Weights of a small transformer language model.
Size: 14 layers, width 256, 4 heads of 64, MLP 1536 tanh GELU, vocabulary 4096, 16.9M parameters.
Training: a variant of Adam for these matrices, 10175 steps.
Each number is 200 + 40 x the weight over its row's rms, rounded and kept within 0 to 999. Layers, rows and columns count from 0. The size before them is the row's rms in percent of the matrix's.

# layer 4 MLP up, 1536x256, rms 0.0556, rows 295-308, columns 0-255
104,229,238,208,147,171,213,165,149,133,193,261,243,222,155,236,166,215,180,198,197,263,246,224,186,214,212,256,227,216,164,177,184,243,216,235,197,269,226,244,238,275,219,186,202,224,159,168,104,96,254,263,265,228,225,166,166,230,183,158,255,257,212,137,204,201,243,161,234,193,196,193,212,139,160,190,150,159,263,180,162,285,146,247,208,209,189,191,209,144,207,140,117,214,162,304,187,199,140,254,197,218,224,205,153,212,208,251,177,237,183,157,254,224,230,179,187,230,221,173,204,257,270,139,208,227,200,200,151,236,161,162,205,191,224,236,133,136,164,237,162,135,198,173,203,193,130,150,244,200,224,188,245,199,233,229,138,142,311,217,259,212,198,211,254,206,193,125,288,159,103,198,230,225,173,245,307,173,193,196,205,198,210,237,207,165,278,179,251,174,176,197,184,187,193,162,257,200,223,156,210,194,206,181,157,165,171,167,253,164,221,222,203,242,157,130,192,176,170,202,204,206,185,199,185,238,178,131,256,275,172,260,189,208,237,225,200,150,248,200,201,211,229,139,197,164,227,170,239,165,231,159,252,206,308,225,229
089,203,162,203,248,183,253,193,253,129,242,238,183,113,217,333,238,204,212,138,141,228,191,136,235,241,207,170,189,215,177,162,322,249,157,231,204,207,205,227,181,152,139,143,175,156,181,120,217,171,148,166,161,220,193,182,165,272,266,242,265,260,188,233,145,190,214,183,179,170,164,209,161,195,242,144,198,197,178,264,173,194,200,224,205,197,206,230,183,229,192,207,215,187,196,184,213,209,175,221,199,210,264,273,155,176,184,254,184,235,210,147,125,121,219,201,172,313,217,147,229,119,199,174,210,189,293,213,206,194,193,192,139,143,155,219,156,177,195,116,219,163,238,205,174,203,246,219,184,202,179,223,235,183,196,195,167,166,209,207,144,248,222,185,236,227,166,262,210,163,150,177,147,191,142,209,128,178,237,279,232,198,156,173,256,193,185,242,181,174,210,203,106,164,210,263,201,218,249,191,90,221,218,173,193,211,177,205,179,245,202,209,155,252,183,190,244,283,208,215,259,261,194,208,193,279,165,192,222,157,179,177,226,231,172,271,214,206,243,143,196,230,242,250,254,249,258,168,211,305,193,253,226,176,207,182,233
105,231,162,158,256,231,202,223,157,200,178,221,240,249,219,301,211,149,187,147,140,242,187,219,202,307,91,126,292,144,134,212,214,195,187,206,188,153,261,202,152,107,178,237,149,98,232,181,261,141,256,174,150,224,234,240,144,274,153,195,150,195,221,255,157,269,302,227,171,138,275,228,227,232,260,211,125,249,238,144,205,191,233,217,175,257,160,160,172,141,197,148,237,240,188,240,159,206,196,184,236,181,185,206,183,263,210,199,159,201,234,194,215,187,183,250,230,179,190,248,200,186,264,174,172,194,213,254,223,248,214,207,202,205,235,204,191,121,172,194,172,164,136,192,208,178,157,253,207,188,230,132,260,215,234,182,232,231,227,227,213,174,204,228,240,226,230,129,199,149,250,160,182,147,178,144,221,223,184,249,177,211,173,165,251,223,149,190,156,236,164,190,202,176,154,202,216,225,180,202,195,179,187,211,174,223,247,185,248,169,191,247,251,178,205,226,215,237,276,207,160,180,201,195,180,147,168,204,212,178,272,266,145,248,296,155,206,180,146,183,170,170,256,209,147,247,229,252,180,234,203,135,179,205,221,267,159
103,180,173,133,183,221,197,118,296,193,246,167,267,123,142,230,198,175,210,148,257,235,204,195,162,145,225,172,145,208,129,106,233,223,165,225,238,218,249,229,214,229,171,151,140,224,242,196,242,167,190,238,162,230,303,154,148,198,182,197,228,191,138,198,182,212,166,192,173,190,151,158,218,233,204,230,221,166,212,262,191,224,250,235,217,196,204,242,155,82,244,174,184,221,199,233,191,218,204,189,261,176,219,196,243,249,151,101,183,223,165,131,145,226,214,267,250,186,196,221,226,164,205,172,211,222,211,231,208,214,229,95,258,277,195,183,178,189,195,269,222,188,213,179,127,206,254,225,229,228,127,216,177,206,278,216,212,151,193,184,223,198,132,217,234,201,230,202,262,142,256,193,122,171,231,194,255,212,144,174,204,207,270,214,208,263,164,152,119,195,193,169,220,212,191,227,282,224,213,239,163,245,176,208,216,162,291,236,219,187,255,202,185,221,284,254,186,206,156,223,230,242,222,204,163,149,200,174,190,176,170,238,171,176,216,132,235,243,212,178,142,211,180,234,228,203,283,193,134,213,211,215,260,211,120,188,286
102,155,229,242,242,173,200,167,182,265,174,130,207,161,165,222,199,226,213,208,222,180,213,270,204,242,228,211,206,269,168,118,158,177,161,154,202,162,181,223,217,150,205,156,157,237,229,165,116,154,222,249,183,259,202,259,228,193,281,244,265,143,208,120,117,202,202,194,180,298,205,149,196,226,230,209,156,210,292,137,152,177,220,127,170,195,161,188,215,202,199,224,264,230,245,284,195,218,157,225,204,265,183,137,199,226,227,231,189,194,171,189,245,210,205,175,206,206,241,229,207,147,172,161,169,243,166,128,188,246,200,199,230,207,233,185,224,142,180,219,197,191,261,183,249,153,200,197,264,115,164,216,272,152,191,229,246,185,132,301,143,194,153,143,148,260,246,183,248,204,178,201,192,185,205,221,201,168,171,163,176,168,230,210,143,206,215,175,194,186,227,257,267,168,215,207,230,181,206,253,233,200,267,220,119,169,205,243,208,195,216,149,157,181,185,170,188,214,250,128,230,276,150,213,136,228,189,266,171,221,194,186,209,172,167,224,177,244,158,245,180,307,211,245,227,203,236,248,166,291,231,222,203,276,156,153,298
108,157,214,223,184,145,174,112,147,235,183,131,232,261,254,267,253,238,246,236,200,210,241,225,168,184,307,168,181,235,190,198,232,197,214,234,184,190,223,219,197,235,257,213,247,220,260,279,208,228,203,206,191,197,225,140,112,186,231,168,269,254,159,237,239,208,177,177,209,246,151,251,184,184,288,231,194,192,226,195,210,272,136,221,179,233,205,169,219,159,197,245,209,191,139,200,233,172,168,182,157,130,217,169,201,208,244,171,198,184,180,212,183,289,236,127,225,155,254,101,206,174,190,200,285,190,166,204,180,237,144,154,209,215,164,159,182,170,141,120,213,158,228,189,217,257,276,200,220,163,165,201,210,267,178,194,144,219,242,279,129,248,205,144,151,224,197,239,252,180,133,191,163,182,237,194,186,213,143,245,176,234,241,197,188,136,284,147,179,199,194,220,205,257,123,193,259,146,233,168,213,219,196,173,168,197,159,225,191,220,144,170,151,120,213,199,221,191,170,210,199,244,141,154,214,170,164,230,228,239,149,223,190,137,223,255,159,183,82,230,177,225,206,178,197,156,263,229,193,224,271,255,220,202,145,233,126
088,173,178,161,262,184,262,119,220,207,270,248,244,115,174,229,231,193,150,144,124,284,173,260,211,149,263,209,169,189,210,222,213,171,228,205,175,221,204,178,206,187,175,186,258,201,251,230,192,250,164,206,203,253,237,181,209,187,187,178,141,219,181,212,258,173,77,211,226,177,199,188,220,208,273,248,220,193,142,277,193,213,210,194,171,153,219,294,192,212,210,212,272,215,209,210,167,184,132,218,202,218,188,227,269,170,175,159,206,158,129,174,203,190,149,124,224,167,170,194,198,173,241,252,216,212,124,222,244,137,151,189,178,218,202,141,211,294,140,227,252,164,133,290,146,172,207,114,209,237,223,227,262,187,222,265,119,277,257,208,234,197,196,200,161,257,238,243,224,175,211,253,221,122,101,192,261,211,116,179,234,212,180,190,117,159,171,181,168,239,195,190,177,240,200,191,238,185,201,248,148,193,217,218,161,173,219,187,193,209,196,198,146,195,189,203,209,198,198,236,149,168,177,196,195,304,176,249,224,158,175,195,228,202,193,181,178,160,261,120,233,168,174,263,241,173,226,204,143,197,207,172,207,294,218,201,143
100,225,161,205,192,149,220,146,170,187,301,223,197,218,204,211,182,159,172,163,140,269,247,166,170,194,189,176,121,208,229,177,232,165,183,244,236,169,210,208,225,237,125,228,251,271,177,222,97,131,248,231,177,249,247,201,199,132,202,256,251,234,212,233,332,125,206,198,178,189,207,268,164,201,204,122,178,75,224,217,139,186,198,175,242,172,194,209,205,147,142,162,270,256,231,217,199,154,193,196,185,170,228,193,309,236,227,190,220,187,190,295,210,233,160,200,188,244,259,178,222,218,198,194,203,197,204,230,200,196,199,153,184,206,171,134,285,224,239,258,172,292,121,229,156,186,201,186,199,195,184,173,167,225,189,250,220,207,221,169,240,225,178,229,189,231,228,162,170,212,162,199,261,261,123,238,203,124,210,228,165,246,173,203,134,219,167,187,187,191,168,70,192,230,150,213,143,167,143,171,156,163,176,166,132,203,259,179,195,256,158,230,167,202,250,217,206,191,212,212,180,181,197,209,214,168,178,155,172,183,174,179,198,119,188,167,199,203,181,218,178,160,165,253,182,202,190,210,151,218,208,313,235,198,110,217,199
101,213,208,210,150,197,144,280,127,190,187,145,175,212,207,240,163,233,227,135,226,261,258,103,197,220,163,199,218,245,206,199,163,146,148,227,268,155,218,168,191,167,214,232,219,198,237,227,194,197,231,177,204,197,172,272,155,264,239,194,119,200,231,187,171,229,144,136,132,223,221,214,249,195,184,287,200,273,141,200,186,179,157,111,254,154,162,126,239,152,104,231,124,268,184,215,129,180,227,170,252,173,229,178,168,170,206,215,197,168,204,254,201,229,211,234,255,215,221,272,213,204,188,146,152,226,129,133,247,173,84,236,237,176,173,225,133,237,208,195,175,214,145,252,95,174,206,141,247,200,171,198,238,130,196,183,219,247,252,190,184,163,167,198,172,259,143,166,247,164,203,244,196,234,244,185,202,261,242,241,199,177,201,182,197,201,230,189,204,211,174,220,180,170,196,234,218,222,190,165,184,175,230,217,211,160,281,202,166,199,179,225,185,106,173,182,172,132,182,141,252,184,225,137,224,170,258,251,222,214,235,193,242,247,221,222,184,89,190,158,185,256,178,157,232,205,192,171,256,187,202,182,169,125,256,178,181
104,156,183,265,212,224,180,159,183,232,322,251,250,176,216,173,196,183,234,155,248,265,218,219,185,224,189,119,204,209,161,243,225,191,239,207,199,200,186,228,124,236,255,143,255,140,158,167,173,177,219,207,229,146,212,233,183,238,237,215,157,222,196,200,207,206,218,164,139,184,193,229,198,209,194,160,253,183,207,230,144,204,171,271,174,148,225,258,180,196,230,220,277,226,192,255,78,216,155,243,221,77,232,220,219,248,176,207,196,224,168,202,149,197,111,196,220,188,224,294,247,203,235,232,245,220,217,227,209,137,220,206,218,211,275,203,142,149,183,195,154,230,236,237,161,212,215,217,278,205,212,203,242,185,209,168,178,203,255,214,243,147,188,186,244,189,303,150,212,228,124,210,188,188,160,212,250,170,155,169,246,264,162,210,242,172,215,147,172,177,259,200,229,259,172,155,256,193,168,141,209,194,171,240,201,226,307,172,159,246,163,202,162,169,126,216,173,244,101,139,230,199,149,184,183,174,184,210,206,135,153,275,228,229,122,186,258,211,190,151,210,165,245,158,219,225,187,176,219,210,150,149,271,186,132,186,253
087,193,95,230,213,233,269,143,193,126,226,194,216,169,206,255,221,198,236,224,216,223,147,204,119,228,240,143,188,211,219,172,167,208,225,214,160,175,277,205,233,196,319,176,203,195,195,160,251,226,217,210,175,229,229,210,185,144,170,134,196,154,202,197,107,147,196,227,227,217,140,238,218,134,294,158,181,199,148,206,94,237,212,163,224,252,168,243,196,138,195,139,232,253,140,186,179,254,140,282,194,161,163,215,300,226,218,179,207,180,173,176,148,193,236,305,197,224,205,242,213,146,268,188,157,187,212,228,240,163,194,217,241,224,107,224,209,167,180,226,176,186,177,250,129,144,201,166,252,131,270,233,207,163,205,171,224,231,209,161,246,231,151,152,206,252,216,218,121,164,167,187,238,181,137,233,157,161,148,190,212,131,171,270,156,177,212,194,201,214,198,182,230,179,202,252,224,256,202,216,167,280,240,180,204,183,237,129,267,209,183,203,263,171,164,158,190,216,231,203,159,173,151,174,188,258,233,198,154,198,228,255,188,209,131,173,157,216,283,185,211,153,160,180,231,258,168,161,210,149,189,195,197,229,237,238,220
096,241,200,190,149,216,198,165,159,152,232,295,247,188,178,252,294,166,163,176,224,203,196,264,200,238,210,212,310,272,220,240,201,160,168,156,192,232,208,161,134,218,182,202,150,135,147,191,130,174,208,195,128,188,258,131,203,186,231,203,154,224,222,184,226,230,173,209,118,254,230,231,225,162,203,241,232,188,255,133,254,228,242,183,149,166,186,219,270,168,197,216,229,241,241,240,207,205,201,206,207,234,176,181,178,197,266,219,229,247,250,251,255,231,201,245,219,209,235,203,199,207,174,194,183,130,171,166,218,187,237,211,176,256,126,223,204,130,179,294,227,201,129,169,187,201,138,191,163,259,169,140,202,194,220,283,187,94,158,224,237,186,175,223,145,211,129,104,243,228,206,191,176,229,193,172,194,217,235,164,168,151,212,212,144,215,192,156,201,255,332,196,140,201,255,187,179,150,227,235,144,219,173,106,194,153,184,180,189,125,170,190,183,202,192,202,263,261,220,212,158,210,154,238,171,250,171,271,169,191,260,215,124,184,190,215,293,206,221,176,219,239,274,208,179,166,208,208,165,256,166,154,211,217,176,194,181
102,203,150,149,190,160,124,170,228,267,182,205,205,214,206,178,226,269,266,175,133,148,227,249,191,206,181,195,150,190,238,108,174,217,196,223,118,243,198,143,178,225,198,112,91,259,232,181,207,207,184,254,191,181,222,120,149,249,164,205,143,129,141,222,260,185,182,185,199,233,157,140,211,230,226,213,189,197,195,172,220,236,229,189,248,153,241,159,168,194,164,189,200,167,209,182,192,168,185,224,287,161,249,194,227,177,163,101,207,218,112,175,195,242,252,207,232,183,232,195,226,207,155,192,206,195,215,198,185,163,293,234,279,239,164,249,270,167,222,176,225,186,181,128,195,190,227,182,132,175,233,242,220,200,219,222,180,174,226,180,161,201,164,200,169,242,246,157,260,237,269,174,193,190,204,131,246,202,130,262,197,200,262,209,172,169,191,118,275,217,214,203,206,242,191,177,214,221,130,150,139,236,309,143,182,168,199,236,248,142,253,178,215,255,150,169,197,178,152,194,202,207,121,224,202,170,129,202,216,201,143,235,199,160,269,272,157,264,159,209,224,244,199,213,198,176,206,309,185,236,194,182,149,190,210,197,144
115,194,171,213,155,134,263,209,142,195,222,185,94,208,182,188,272,191,176,160,223,268,233,234,229,203,199,179,235,204,167,155,169,191,332,228,288,232,227,189,178,135,244,217,211,189,238,213,207,75,182,168,129,204,137,222,238,213,208,178,221,181,156,241,234,215,138,142,202,291,221,247,194,154,179,250,101,227,177,175,163,233,194,195,219,189,222,221,209,245,201,178,170,220,189,149,159,241,184,185,239,246,155,187,153,244,182,279,187,233,206,235,213,233,150,156,175,201,193,194,140,257,225,184,171,178,234,175,268,177,198,209,184,179,224,262,217,218,157,150,205,133,182,185,242,150,250,302,235,175,222,216,175,209,222,192,271,266,216,157,143,227,180,221,188,238,300,230,205,187,215,267,149,182,206,226,199,172,177,189,164,250,164,212,228,138,232,187,241,141,145,221,181,249,204,237,203,155,170,252,252,217,190,226,226,200,148,264,200,274,211,181,141,235,187,186,240,234,241,178,195,273,189,119,151,228,129,183,305,206,200,243,162,188,198,208,152,153,232,173,250,210,224,255,214,145,296,241,234,169,196,214,221,222,163,222,195
# layer 4 MLP down (transposed), 1536x256, rms 0.0371, rows 295-307, columns 0-255
097,178,194,245,162,210,175,199,128,170,223,220,153,159,198,172,217,194,183,158,274,215,157,135,159,115,246,159,212,172,230,200,263,290,184,221,190,204,207,265,183,189,232,103,232,173,262,302,215,209,199,232,189,176,211,191,221,272,227,188,171,209,149,148,183,270,176,228,262,212,222,142,228,210,248,250,156,213,188,127,209,224,173,214,211,170,190,156,262,243,236,229,179,139,130,196,219,172,190,239,177,185,158,250,146,175,220,162,146,216,162,210,231,161,249,175,191,154,159,115,251,217,215,244,134,157,117,254,263,198,220,193,170,147,268,210,195,223,186,175,281,182,206,181,225,129,172,289,192,213,205,242,201,239,173,171,215,196,207,209,246,188,178,129,130,218,202,202,137,198,189,167,199,143,163,162,213,239,212,177,227,209,226,197,190,168,202,213,196,198,195,221,203,241,256,209,201,175,137,96,231,108,237,230,205,187,169,178,258,271,182,231,302,237,217,212,211,275,158,247,215,263,292,171,123,179,169,95,229,164,242,226,267,227,209,244,235,201,224,232,197,190,207,253,230,171,204,145,177,181,192,182,273,213,215,195,148
084,196,249,229,225,129,172,186,198,180,183,210,273,214,222,136,134,243,212,171,270,205,178,160,178,82,199,245,225,216,268,270,164,176,157,287,278,145,264,158,208,207,162,186,236,197,234,145,246,225,195,164,211,183,178,162,179,141,154,177,191,157,192,198,225,157,151,229,232,202,187,192,182,181,171,218,234,198,210,232,143,209,122,157,234,238,186,226,214,200,200,163,229,253,209,174,178,153,269,157,180,223,223,97,196,187,210,115,202,235,167,219,223,125,180,173,174,200,250,222,157,216,170,161,158,119,133,217,171,246,154,213,281,184,207,200,255,193,193,297,248,167,211,205,178,202,153,226,177,196,156,149,169,196,217,248,242,227,171,177,256,209,232,191,173,142,233,222,161,207,210,262,199,228,227,241,265,217,148,195,266,173,195,216,126,203,258,248,156,240,175,153,255,251,223,160,184,238,227,265,266,231,202,173,166,214,259,212,187,213,241,172,246,207,219,189,190,183,164,164,195,172,146,135,270,111,246,116,188,197,213,264,239,181,249,133,178,199,270,192,245,217,116,197,248,177,140,114,166,206,220,158,181,263,212,180,196
108,186,266,152,189,162,230,221,181,194,220,212,182,214,232,155,187,231,197,200,180,218,176,197,226,107,174,235,244,255,178,110,185,196,292,171,200,186,189,185,220,208,302,176,221,173,152,143,128,183,195,248,223,184,298,149,180,217,141,224,261,221,180,178,145,106,173,280,173,188,213,181,241,250,175,143,208,210,170,230,219,147,237,249,194,207,263,272,174,170,150,193,211,214,181,163,229,239,119,208,175,259,228,241,188,174,171,241,257,207,210,200,231,229,182,159,239,163,196,169,217,211,171,262,193,267,162,115,177,127,274,254,205,223,252,165,213,259,173,197,210,180,124,216,157,179,178,180,213,243,204,246,195,211,130,195,131,195,195,203,203,209,101,191,201,198,150,197,176,245,219,210,262,158,274,146,211,204,154,227,304,243,308,209,134,124,273,294,217,178,268,154,176,236,208,168,186,194,241,208,135,186,275,212,230,179,181,170,223,208,155,192,178,187,240,120,202,156,176,247,177,269,183,174,215,206,190,188,204,266,155,193,183,174,190,209,175,169,216,224,176,197,256,204,208,185,263,175,190,208,234,213,178,164,182,202,298
102,157,251,240,199,199,229,221,182,177,183,141,249,193,135,236,156,117,178,187,123,225,208,182,187,247,259,192,240,236,119,287,207,198,212,238,175,249,217,141,182,159,183,208,141,159,206,190,218,201,283,222,137,229,185,211,210,265,195,155,233,235,239,161,204,217,143,269,154,150,195,268,220,229,90,221,170,219,194,205,226,146,130,231,267,243,259,161,187,226,218,239,245,204,200,157,251,212,245,205,227,153,180,170,272,212,186,258,204,170,298,270,186,189,192,243,204,227,129,260,192,233,157,167,198,106,224,216,184,118,203,255,218,258,214,148,196,165,181,239,184,158,145,203,172,154,205,210,131,141,204,226,187,248,193,175,213,168,211,136,112,171,190,197,156,160,193,173,194,196,174,191,203,200,143,219,203,180,212,193,195,161,221,110,320,150,252,200,111,159,196,227,264,190,261,239,194,274,174,241,254,176,191,230,203,192,181,226,194,186,265,178,203,269,179,173,270,217,171,234,235,232,226,157,175,199,229,131,267,160,182,185,175,206,277,214,217,216,190,258,191,194,204,247,171,167,196,202,240,200,200,184,110,162,237,185,173
098,204,248,221,236,165,193,193,133,330,176,206,234,206,97,83,166,216,219,173,187,213,170,197,184,200,145,151,158,184,158,115,242,267,210,138,204,110,192,242,229,156,283,195,249,200,247,170,198,220,241,199,218,249,188,246,229,255,168,233,179,188,132,199,190,141,135,154,236,258,230,158,184,188,196,239,211,267,158,202,205,157,261,140,160,255,183,174,221,233,173,261,173,167,222,232,271,188,190,232,183,200,208,152,95,184,205,215,150,167,197,252,188,215,251,196,154,236,201,163,184,147,180,192,249,153,157,254,213,277,246,220,172,130,230,201,163,200,180,244,144,189,210,194,172,247,132,251,193,126,201,193,138,140,181,208,158,217,237,248,116,181,197,222,197,212,190,275,167,245,213,295,169,210,130,203,225,217,255,208,211,171,234,208,140,169,220,222,186,209,243,245,188,134,157,157,194,195,184,197,243,235,254,199,166,176,151,262,178,199,217,196,170,282,214,225,130,130,261,179,156,238,227,156,168,216,186,182,198,195,214,169,238,242,190,223,209,197,223,297,198,261,161,150,197,216,246,205,149,240,213,178,193,198,193,190,251
108,240,174,249,196,130,190,142,237,157,161,190,152,249,231,203,157,232,143,248,238,201,205,230,172,236,198,189,249,186,158,249,155,237,165,202,184,126,168,185,192,247,174,204,182,218,239,206,195,138,231,187,214,189,225,179,154,226,204,194,191,176,222,224,191,173,166,253,203,236,185,203,153,168,217,164,205,191,268,246,142,206,273,78,262,299,196,139,241,104,210,213,225,227,237,188,258,110,165,149,241,133,154,207,207,274,217,175,254,208,118,321,206,152,138,293,203,206,158,246,183,180,166,117,177,160,219,260,202,258,208,212,167,256,208,247,200,224,181,163,241,174,206,222,249,164,213,190,178,210,218,174,121,224,212,219,196,127,215,158,232,248,221,179,222,222,198,201,234,174,170,206,174,218,146,215,133,134,170,242,208,270,259,197,207,176,187,215,242,185,161,181,259,148,252,252,190,173,177,267,242,226,198,174,200,163,229,158,218,184,293,199,207,173,111,138,195,194,194,203,199,198,190,184,260,182,135,221,238,217,193,193,197,213,216,208,146,141,274,234,168,269,284,184,150,241,193,224,279,210,240,170,240,213,231,211,130
094,142,178,175,170,271,230,206,293,201,119,232,79,193,188,185,211,229,266,219,223,154,244,208,150,159,204,193,173,192,152,216,174,185,183,202,190,172,192,188,206,257,131,175,138,174,170,221,179,207,215,219,182,167,169,210,231,232,229,211,233,165,174,165,183,237,234,201,269,241,165,201,249,252,199,180,240,183,132,135,191,177,210,180,191,253,135,211,212,227,211,197,171,187,254,231,190,214,167,71,222,242,250,156,159,182,199,224,270,175,166,228,152,187,165,233,190,223,247,221,258,215,192,159,234,211,218,219,226,198,217,211,177,86,119,236,178,149,221,279,173,249,138,196,241,166,247,230,242,190,260,87,131,185,203,197,232,198,171,232,159,248,130,142,233,268,253,180,175,244,209,182,190,200,258,201,215,180,278,172,162,151,286,167,302,187,160,208,202,206,167,239,190,186,223,221,204,168,147,148,209,238,170,224,242,222,197,268,236,176,308,204,271,252,249,180,137,150,159,190,215,198,185,177,178,189,164,196,236,239,189,245,168,252,136,224,199,195,155,215,216,185,204,218,113,245,222,202,241,242,207,257,215,157,195,166,281
093,187,255,201,233,212,204,181,230,202,212,202,282,205,148,234,230,240,247,233,180,219,192,220,213,242,107,221,214,185,183,227,171,130,153,241,255,203,134,203,160,203,342,203,194,173,214,267,141,182,235,224,220,154,212,223,138,242,217,245,189,166,266,210,234,190,149,212,256,205,152,147,181,150,220,157,184,153,186,184,197,137,244,182,143,117,208,185,198,157,248,208,127,134,172,203,215,232,179,283,284,282,315,250,171,125,200,141,192,212,192,144,245,243,249,168,228,119,173,234,241,194,208,263,250,193,216,246,208,240,197,251,170,190,263,336,201,175,187,183,233,200,156,175,206,206,161,195,265,254,219,181,180,231,186,141,230,211,199,191,248,258,235,261,175,184,187,164,183,206,187,172,180,276,194,211,197,247,223,198,218,176,225,155,191,157,189,189,183,108,119,189,125,246,239,139,177,217,263,144,209,182,178,218,260,217,179,184,179,128,151,218,191,216,180,206,212,277,183,229,211,255,294,130,205,216,193,176,223,220,178,214,222,189,167,172,157,219,239,198,237,191,207,179,192,209,217,195,219,171,139,180,262,155,238,178,199
106,230,204,236,230,211,254,178,231,166,204,130,215,199,258,197,190,181,218,160,173,127,208,204,202,132,198,160,222,238,225,176,179,262,272,157,179,269,166,265,224,226,207,119,155,217,190,234,176,145,176,186,289,266,281,149,229,136,204,163,258,295,200,276,193,194,200,246,257,209,188,189,219,241,228,111,219,110,264,233,222,174,280,262,220,184,223,255,159,166,274,187,199,116,244,217,241,213,244,207,229,233,187,145,227,257,208,210,148,191,213,229,192,216,248,120,154,210,210,135,193,203,238,288,196,181,246,209,188,184,209,209,167,192,218,159,233,153,216,166,193,215,202,199,175,215,116,156,185,212,191,210,193,270,155,144,155,246,158,258,220,204,193,218,188,228,228,185,160,232,205,193,210,163,194,214,161,160,202,157,179,151,186,280,262,175,147,226,165,200,194,172,162,268,194,251,173,199,186,253,160,208,121,128,139,213,138,145,247,212,157,198,216,278,202,195,215,211,197,211,213,274,170,190,156,251,210,185,224,175,186,222,156,138,198,181,153,210,181,202,175,188,198,254,247,187,204,161,107,193,224,227,204,239,59,214,261
098,220,164,206,221,154,191,248,199,211,188,219,240,181,154,176,220,201,160,176,173,233,217,172,260,181,189,174,215,170,249,89,196,226,206,164,186,183,173,189,230,108,179,200,205,229,213,224,260,172,233,257,200,150,225,175,159,173,220,264,173,213,198,145,181,197,237,215,183,164,259,225,295,181,259,204,235,153,143,242,207,234,154,189,228,184,180,253,213,182,132,136,200,176,285,205,187,230,225,265,184,212,249,232,179,197,233,164,208,147,178,247,236,189,284,167,226,203,172,168,186,187,187,212,206,250,249,192,241,184,183,179,178,310,203,116,180,252,174,213,270,188,181,190,212,200,128,122,232,217,182,245,155,239,246,160,168,236,194,156,231,182,172,213,174,181,192,212,269,188,213,284,253,156,276,189,135,207,225,160,206,254,153,124,192,219,134,186,225,258,211,204,195,213,152,177,208,225,237,225,196,294,295,230,203,158,171,269,189,191,137,242,130,209,146,208,228,174,242,208,192,215,180,252,192,190,162,303,222,175,239,146,109,202,253,225,172,204,246,167,204,256,155,131,200,82,215,191,192,213,168,309,241,189,281,226,180
092,209,190,195,251,200,186,190,160,253,162,193,171,230,255,158,160,202,165,159,167,163,205,183,222,268,185,206,201,128,160,215,206,157,161,187,231,170,210,159,163,240,79,170,145,165,307,260,235,116,237,124,205,230,183,211,177,207,228,209,272,199,235,224,219,176,203,171,172,156,210,211,179,274,181,161,134,199,225,173,202,215,212,141,244,204,185,119,221,241,146,154,215,181,144,290,288,201,187,247,168,236,157,197,179,226,221,220,204,246,271,287,268,163,190,229,204,266,222,252,228,302,180,217,244,224,164,205,239,245,169,194,214,246,240,234,221,192,179,184,215,173,170,227,227,222,280,249,231,164,185,183,248,175,199,227,249,105,293,225,157,221,182,190,165,187,211,189,145,245,171,172,198,234,189,195,204,156,161,197,189,258,175,210,222,198,260,219,271,161,216,186,259,175,249,216,261,172,166,93,218,199,242,249,165,258,169,184,127,192,290,186,220,184,220,210,247,190,174,137,205,226,76,173,153,197,207,150,226,157,199,198,172,272,169,202,250,170,181,211,207,204,181,191,229,296,192,176,217,210,236,252,226,258,187,213,230
105,252,74,204,266,207,188,178,175,229,195,135,201,244,219,176,195,161,150,269,126,151,250,224,204,187,177,157,141,178,159,194,210,251,191,209,92,191,175,189,227,216,286,193,215,251,231,246,255,238,148,195,271,197,151,163,199,199,243,175,199,233,172,169,181,172,131,139,166,141,148,140,277,231,192,198,149,233,148,140,92,173,211,186,219,230,212,157,201,195,228,156,140,182,199,145,187,237,211,205,214,189,215,118,246,174,198,225,218,177,200,204,200,285,184,153,241,158,248,321,189,140,234,221,161,153,220,233,204,155,206,175,186,134,236,201,210,223,196,188,145,183,219,199,196,226,204,192,221,173,233,154,233,178,219,167,205,340,183,203,251,215,243,231,213,180,199,226,170,148,220,135,230,137,224,234,205,198,147,229,255,178,251,201,252,126,182,260,194,206,149,227,188,232,234,179,273,268,209,215,252,211,196,274,297,212,218,169,166,219,229,213,233,188,203,258,169,134,223,200,238,129,171,179,204,160,229,171,213,175,142,183,204,196,213,174,136,248,193,210,193,163,209,198,255,179,232,160,266,175,243,246,289,200,217,173,189
104,214,173,225,193,181,152,218,206,199,161,234,249,201,241,220,216,252,198,252,130,227,298,205,214,226,258,203,182,214,201,242,174,164,222,253,213,231,178,170,208,208,254,229,185,186,319,188,215,217,231,299,222,234,230,216,126,164,182,117,102,180,172,214,217,159,107,218,219,192,230,177,274,202,196,247,198,145,174,196,194,143,115,202,195,201,218,126,245,231,236,176,173,164,219,207,179,192,131,257,202,243,242,245,214,292,233,206,200,166,205,208,149,229,159,223,203,166,176,190,227,227,129,125,157,150,206,221,201,186,130,241,220,185,197,238,147,177,181,298,175,193,146,236,124,172,123,217,202,267,156,197,130,196,241,225,181,143,168,169,176,232,172,210,199,194,240,195,257,245,148,175,209,163,109,159,234,204,219,184,140,178,207,206,245,190,183,162,145,208,234,205,201,175,165,208,185,161,179,205,194,201,175,229,198,177,258,216,108,111,288,176,163,141,171,247,224,116,237,192,272,182,205,210,253,165,167,227,123,223,205,210,200,158,278,186,209,157,153,203,174,228,249,257,212,197,206,161,269,207,259,242,232,282,214,166,222